Weights of a small transformer language model.
Architecture: LayerNorm before each block, tied embeddings.
Each number is 500 + 50 x the weight over its row's rms, rounded and kept within 0 to 999. Layers, rows and columns count from 0. Numbers have three digits each. The size before them is the row's rms in percent of the matrix's.

# up: layer 5 MLP up, 768x256, rms 0.0574, rows 477-560, columns 128-159
# down: layer 5 MLP down (transposed), 768x256, rms 0.0541, rows 477-560, columns 128-159
up477 103:466475547506583546479503390557551430504504542554495489506487549471529467501514502482468504535486
down477 094:558545472538427572514434493431516497494489626469652423511531390492429534415472544616504514452454
up478 104:494622572453568516546473445495551570563462559446508507531480483511521547475463467550473501564577
down478 108:344521550507445393460515370536501477452505558631543529465552472533481552532423468595438492488472
up479 093:567469547494491491484588514513515520467570543464434556561523602458477506473541466463422502450524
down479 089:454544506500504484430453549542497471523552475577547526436479482537587499418440552461489502540574
up480 101:571485526486444553482493471521531499493466420476440529597395504533562496536538508519467492517479
down480 109:558544430450466567528456493408515551521503514538556482474442464443507557482516465485540448373460
up481 097:563521542546575597447584494438619502548456517521401457483558627474573540474506359477492450494467
down481 096:555478347481505491499510489504455583561495460546492552407430502366479505555539514465451476451598
up482 109:512520530385550522481472422503561464454453532515506573516402516400536530494562532495529508503485
down482 104:450635467531501459478400466457478517425472485502455481407578451468454591476439529623482489442509
up483 099:609504507515433490494594413530539546454530497469446500454534537536537417573472500466485466450569
down483 097:410471547467594557520441486495413493532399552529523479556504503508482555476455556598551557457506
up484 103:484541509482434485493457458513535482464574546377503460559487566498496490497479527446499461629436
down484 110:463525453488496400543460514433496479467541534473518443486532540446424494498572568475526575407512
up485 107:496512538488489528491463442481493469502418580589456506499463424422532474517517533549498461543541
down485 109:519496526478619555437461521452637577487479573548576494482514587421500530508481516510474520425566
up486 100:508560508394463536467524556518504511434562555510492621462572401474658521573553445507502455560531
down486 095:545372517555503529576513408584516574593607469440539468471508548477508595451521501449518462466483
up487 107:500536564484486561507482583628497462457518480481543472648482516435480578525595519505530440489526
down487 107:527477439459579576407523518464455574406480496501463463456487518633448534502420500476559439459537
up488 097:422555461454454513475536485554495547382490448443542486579476486476612563477519447523483495524560
down488 095:422549557470445510512524540480507528689499550410439502499492542460511514438473473550461526472523
up489 102:544491562455437457438477504522527417479506584452490483524471453473562465526555442527515405571561
down489 097:463501485489604485492486361401528501506461650513496472472484552531512499468542415440469577406495
up490 106:426506464424594515424522491563540489370430545478513499504516510570550521586544426540386432499482
down490 107:500390467514548520591547488503477557484520533494494515470511519508467462549378531531529469406451
up491 094:565530501515454541404512470509498459480468556489522428492419492514573510497569493508531543526439
down491 099:562536509444462517531556470563431451518585508489500504504552543545479510421491495532561452490550
up492 098:477553473405589514486597492508516486461485573532452568580480489530470492480523443588475544408503
down492 096:438546596477437529442542595464535537566467513502518516476441539545515549462473496455544477480538
up493 104:536502427474530418392491523439504598525512567514426466482442466492541471520538459460474544533419
down493 101:520482387509473533501457582478458492454518493535589498488472475591490479535510553486478516486434
up494 102:534522510505471520424508536490436496523516522472471492531547585406660509573516431409534466525467
down494 100:532532505444473399469502499469535473418463570446465553475553498533448496440600520609473489505504
up495 095:484534451454481496496578469481551584424508494518440449537472647559462494510437501510492470519477
down495 097:443476460616528524475490584501521461580562516552481473500476558498499489453538556510497470479510
up496 100:581585544492403535459518547500605563543507555557544503473401517476493569549486541526464505593566
down496 098:480561544592432501422464430452439595389480396509500469549540543487545503466414493506453472459461
up497 090:477531612444518564552436395522504538453486432506421574490447503543471558521586506468503572505665
down497 086:524550454556539503438539424535498557507437476526535463537564486571532448398501517548478497473564
up498 100:419533506538553492498527511537571581456396553407557517599456559375571561417436434464469483530536
down498 100:505480484452446463542547539511519526451582486497493421561487534545551512506498570561490521430398
up499 098:391457502441505528499526453532548479602448467418486560435509479440539436437651400503520399487442
down499 103:530619517567539553484553382477550488534522450516576502406532542509465566468492446495507599448530
up500 097:502482506426391523429485420449431502506434494468458553422461579469537524511545486467517523396469
down500 096:398583451571537463423536543471520418466541461476570487511431505556438593541465583506445495474452
up501 098:539448540482468496491582494528601447515429481489593505567550518478604402553467532437515554567621
down501 095:538562468484505550536423554491620444463493527490462492526544456624523544476370518468529491433490
up502 098:453517477493538571478560504533574527485521453545435549516477466445585529459455487528407443473537
down502 093:412489496479570537570579498506523505596530566409537429504516576515387534543476556550516488471445
up503 098:481521561494522508462483437561492581509445454572467525485535516537529552519404511518463476476548
down503 091:480493481405457389437534486546556512532525511534591433500546511452421439581495500528528607525429
up504 094:522461523509533574444458516442491540601470539541454552483430574497491457553541498535517477492552
down504 089:442605487514481524481467516447493500479500425414568440544479544609507504517536435427544526452470
up505 101:453558532527432411406540468576460428528550585496350502465489561512524584446525528538462441460528
down505 102:514434514540483486525514514428524537551538448481580440521525434482506497516484515512546422455518
up506 101:554568571474521535542484499489550505538515492494511511510519489469547514575488587511502431473609
down506 099:500518480392490402524400478487415476528460512486519468488415489601462456498494534481487454607465
up507 116:631505519376504512502473543564477490490501516536502416442517572445576466443483518439528485434539
down507 129:560361509445570502555486567489413557515505485430482495519437470569471427453493534457544551502486
up508 100:599509517574475512442551547541510473386477493458518595428480454535603503509559518538440493430609
down508 100:464508446387520467494467466556476507509556507527506552535573441441550576510477421546510451523513
up509 097:479581584437501504478558486616555441450479529469486594535439417417565486504491469464514470568554
down509 094:432481431508430470591405546482498401418465410542616552577449582550545597494463439516470627453491
up510 100:504473545463616449572543433484526501570448446507568498468462473549511477549577464476493539508444
down510 096:528526549608481571503494505461513541538453493458515524454539411476484501419414497484395367479496
up511 103:568519526443521505501500465517565539522535456523524441551462502507466481508538522520405468504475
down511 105:507572535489480530431520477450555447582479487560545623519556414502460501467528526499476438563461
up512 095:503615641437514532466449422475553500508505601472510502499434591513420551520535487518544445465535
down512 099:459429447544426460536523459456486509559495571487468549509540502492544476522549548556485514471533
up513 100:415475549417530506486523473472580460421509564508442489375508550469515422550519484545498575474450
down513 103:589501375417420501430434478498475513532478450462518454519439527524496616470506403524437535540527
up514 088:518663502495508520511373453500560468570482525437534589563347503524613523431571477564486562466568
down514 088:537500453555492401581514539370440483472507574422452533516594414454534556527374420449431440570428
up515 100:508449501424494477452550486591505424481438554448483494499444479464490578508432448522469508463556
down515 094:516553563603451504469457514512480453491456418450587469544504522528426546512454519533489541492463
up516 103:480560536433511536433450520531531495496452471543498535473522548448569507505533504412533550520659
down516 103:491578574495466492502438572569561403469566499515481517449527479522514456481456499510546501495520
up517 096:565516507466545512576525522562434485411451581504410472587499522534491517485522466491456468524519
down517 097:495465516453467595463506487491482498558536398550598467504628444552561439586463504518618466449443
up518 101:484478653500607504505560452588568429483483474528408476537437472514476524465554538574566515424508
down518 097:445649511574470557508456580461446488540458486463490500506545543505481549534509489510500452509466
up519 097:428570470505510465569491432539522486501481524555406415558445475494531500431558492468464567489503
down519 106:484485503462513459521504487587446513432485497573519526411522434477544486576558561460383505471601
up520 101:486551525532479426458545551522449573548511486490470522509434487461436496572590570445497532486478
down520 098:488521430517417546533498521477467504509518517462549416525465525531425490540441593527589566530520
up521 109:487505523493586527474520530550447574382460414522463492564598547506453559545572385458445540491541
down521 105:529498513400494546500471424528459565456443511450478532569564468503519375504480522477482513490470
up522 106:461511609533362478485482474495483524468501548412521528488505589454572608437536425432496508501547
down522 105:488451430492433479433557531538521574520556678522504543411516528583440462512502406521511440487525
up523 099:468405479542516444442504440460606462528510444527563517569546471574537495499464374461513471513499
down523 100:542449560511444517587490480494510451458520594477471501494486512478528430372543460543531471495531
up524 093:575498581551485491424584495526540451570508554457458415494490553595505503591556449489500494493514
down524 091:532416504432563414540427499499513456450522491555485496499480498525459560458580575496535538536461
up525 096:475504562545512493527500491433503468461491532465465615538563533496528638458488531482525510484558
down525 095:438514552449483543466477528478465527402493451427553498518556494478533444526557492595441506452411
up526 098:534496506533541575494540541483549564529461505447505542526391480453530476603432529462457537532484
down526 099:501492551490534562518467557531493525534529507473482409533506514503481516466496519477505480448498
up527 102:546520469508542519511543496574477524467477546480532532509500486434543543448547471480490608430486
down527 102:507545473377501461460461572376555466510486490492470486477452609521484447481616532441572602546481
up528 100:562532493496527474505515497417543535451551515479497418546515581503514487511510517546504497462641
down528 095:506497478594522498524491434559548539537473546479565547546542472562465514577548544492521515536547
up529 103:491496468482529473506568552576539483458501518398525449513475548510531542572504409525507450439471
down529 100:483483509469469533516453439477492482424523412427524539468521460503522499529469462505562489415474
up530 102:607453447470485567469495378650488534480484501467408501554391475608515518533528406508492466495489
down530 101:530431554445502493520507583497419460553562615428522508438451497522536508537409531479471550584586
up531 100:566541554413455499508533457520427563527520526468479506621449578475558520463583519446539464596425
down531 104:615491537451508544548541535500451491515592421554456534435507502526489491413483525542423526417563
up532 100:567512630504539557541390421497468569462500422491475532545516539528466552456462408434478439506453
down532 097:519475507506454455562489456514385485569570457546572505534504603548508575503516554538587515454560
up533 103:568539506440466487464530507484460518450499532557517528520511460522482531451605522515452500537463
down533 107:446531484559487446438444457532537556496515481509558430537403544488408508476558469591406535574574
up534 100:587528580503452509403470481549541617507525597430449394527522599542564476425508508469401496611518
down534 095:463402404504433455571454453443461479503367503536641451528496506533440589532509496554530526470550
up535 096:597515490494534572473535495633405521521480440521487504516558582484469489528508492484473435465506
down535 085:402466434511514463478490574460562455498400590392449475472531504520505494506528490475521533507596
up536 103:516441518477464550479508472466483595511423648486518489546487613477564513505504498442411532504592
down536 097:495483520478553467534530478504530542530528438540528485520487490451558579481423483481481520481473
up537 109:501475578552475555507472487492518533528457555559469526581481502508583573450516456450412471539448
down537 109:531440504530548537428540538565416513520559517529510504485460551458499468482539554465558554439527
up538 105:501520507434461486453625564526521487492446590454495530479415527529564414509530494434488519589510
down538 101:539546494495564394488447526486520552485543433531535505411518470504428482525503497490670499452476
up539 104:427533543511407582529453462443533475456487524428567493551508576423506514451437488558426459530530
down539 101:491418470468450464547479474467453481382548511401516529530512494430490436545534501516478577527511
up540 103:467462487347438584446499541531508559544501482416445564537457489482482426489585501419453505545583
down540 101:599586536485533511410496482491486514531548438550536452471456463519550517540536521406551544557441
up541 098:453580564485557535484425530560551572496526609579424521581339458438515510450529468420477558534450
down541 102:508602443490483425515523550539480531524499385487549492461556571534516537413461463518441488521472
up542 097:494426455452489477547480541465500419431454475593504454539492522592490547430620433508534456499459
down542 098:557449534467448543472481531578466519440509384458539506444523584511537468536454505549462446547504
up543 103:600426495424586584469567463485523454431443555502486520517459546517480509550553513487488440525508
down543 108:556514466437489499501524506457563516487549619488555517412428434502571464564557430562610475517470
up544 098:507371488398483515458525489565399526519428500492445517440576521486523493624478526399498516594502
down544 095:380486489581554481524540483492537431458508579474416439489571508431523555517449393555581405451488
up545 107:484488490496548524500506533688466508489535511455451574525446538455630519557551565536490464451586
down545 114:481561600526540403487559592567560441501542486497401530553564519455380565466518465558430482567524
up546 102:509547471437553605447516468505556471451466547518523492587534483500562436549506406473471593477483
down546 107:471411437510438600553468546472497583517576495527573435505518511495420466570547499477471519510540
up547 102:543478663503502574473542480508560466488560431548503426522519496574493475464641514521454505508488
down547 097:497569372521478577494505548427543480505483434471577546483450485507497520503496528416482518505568
up548 100:531521637471460509504536488488493546423478416467476546536510500405442550481502482491471505510505
down548 099:491541466570546468574475513508505638461489477418579416434582482494414517456522549515498515505475
up549 106:503497455438601473456488434487461482433416599535449542498512494560601505536437518506488510553511
down549 101:486479491449482390507504484530433528474593475557637508561525481496451479500448490483522577510517
up550 101:459527608475474588499531392553559566459514510483401393523498586458431474475491476456557509609614
down550 102:575547546555460518523501531455453509438426491457528530590520469492456546504600512568507512508415
up551 103:513497553528462576495409530535542530548353480493508555524589600451586483464541507503394496522401
down551 098:476504438510515434512537549471532428536490634526520411492557529480532425476509515521541506480550
up552 097:447584473502518573450528464543535519551373467537449485544524565479531462523597474542532460480438
down552 093:478455568467448498509393467481361430499612493493517578485525435546542538504443526507535519471559
up553 101:589488536481439424483477488458528488572512519549477442583493496465546582490529398416443518620562
down553 100:426492506543357580453450542507444453550507483497556561479567520519490423470403486502475542510542
up554 100:448573490534520475504599503467528513469417574529467481450471558527500556478541504522407493482515
down554 101:564499507427434438492487439526531520526507515501417437518515473491535527436526527491547436536426
up555 101:507459544460510532516501501566589489437537543512514461525460459537529424469626458496503519426522
down555 105:498521509459438603540555490513531511439482523448494533399528435581485495539492407547428471527492
up556 103:517590473507557563512504434578502426494523520526525436511450467576508489518440478534504417547517
down556 109:469556546530469472508482515619501462480485523387397534492518458435478531551436453459505543473437
up557 102:497557546543412499502556476525561454550515434541413449472446543415610507594442489474407573557511
down557 100:486484537471493540459536543555498505545571550510543545477508506495398573459458497450468477501406
up558 098:518537519476550524404552485510498568435404519562518598500555482508522522513497482560556417466502
down558 100:558484408443409483555504477537413394569535484490444463438529517530619524540451506507376549443560
up559 089:495541563397476510489582551527512525498489472411401581496467493391508401501550516495487488469545
down559 088:486511527503568488516501502485573354432483477624455600499518462550530561493491529535564442515604
up560 090:522460463544460522416594441561405573490479444484525542509530469506462551514487535514470565518524
down560 089:460522470555621511568462535457504483437519492495439548477577521377560439559487520500607498567479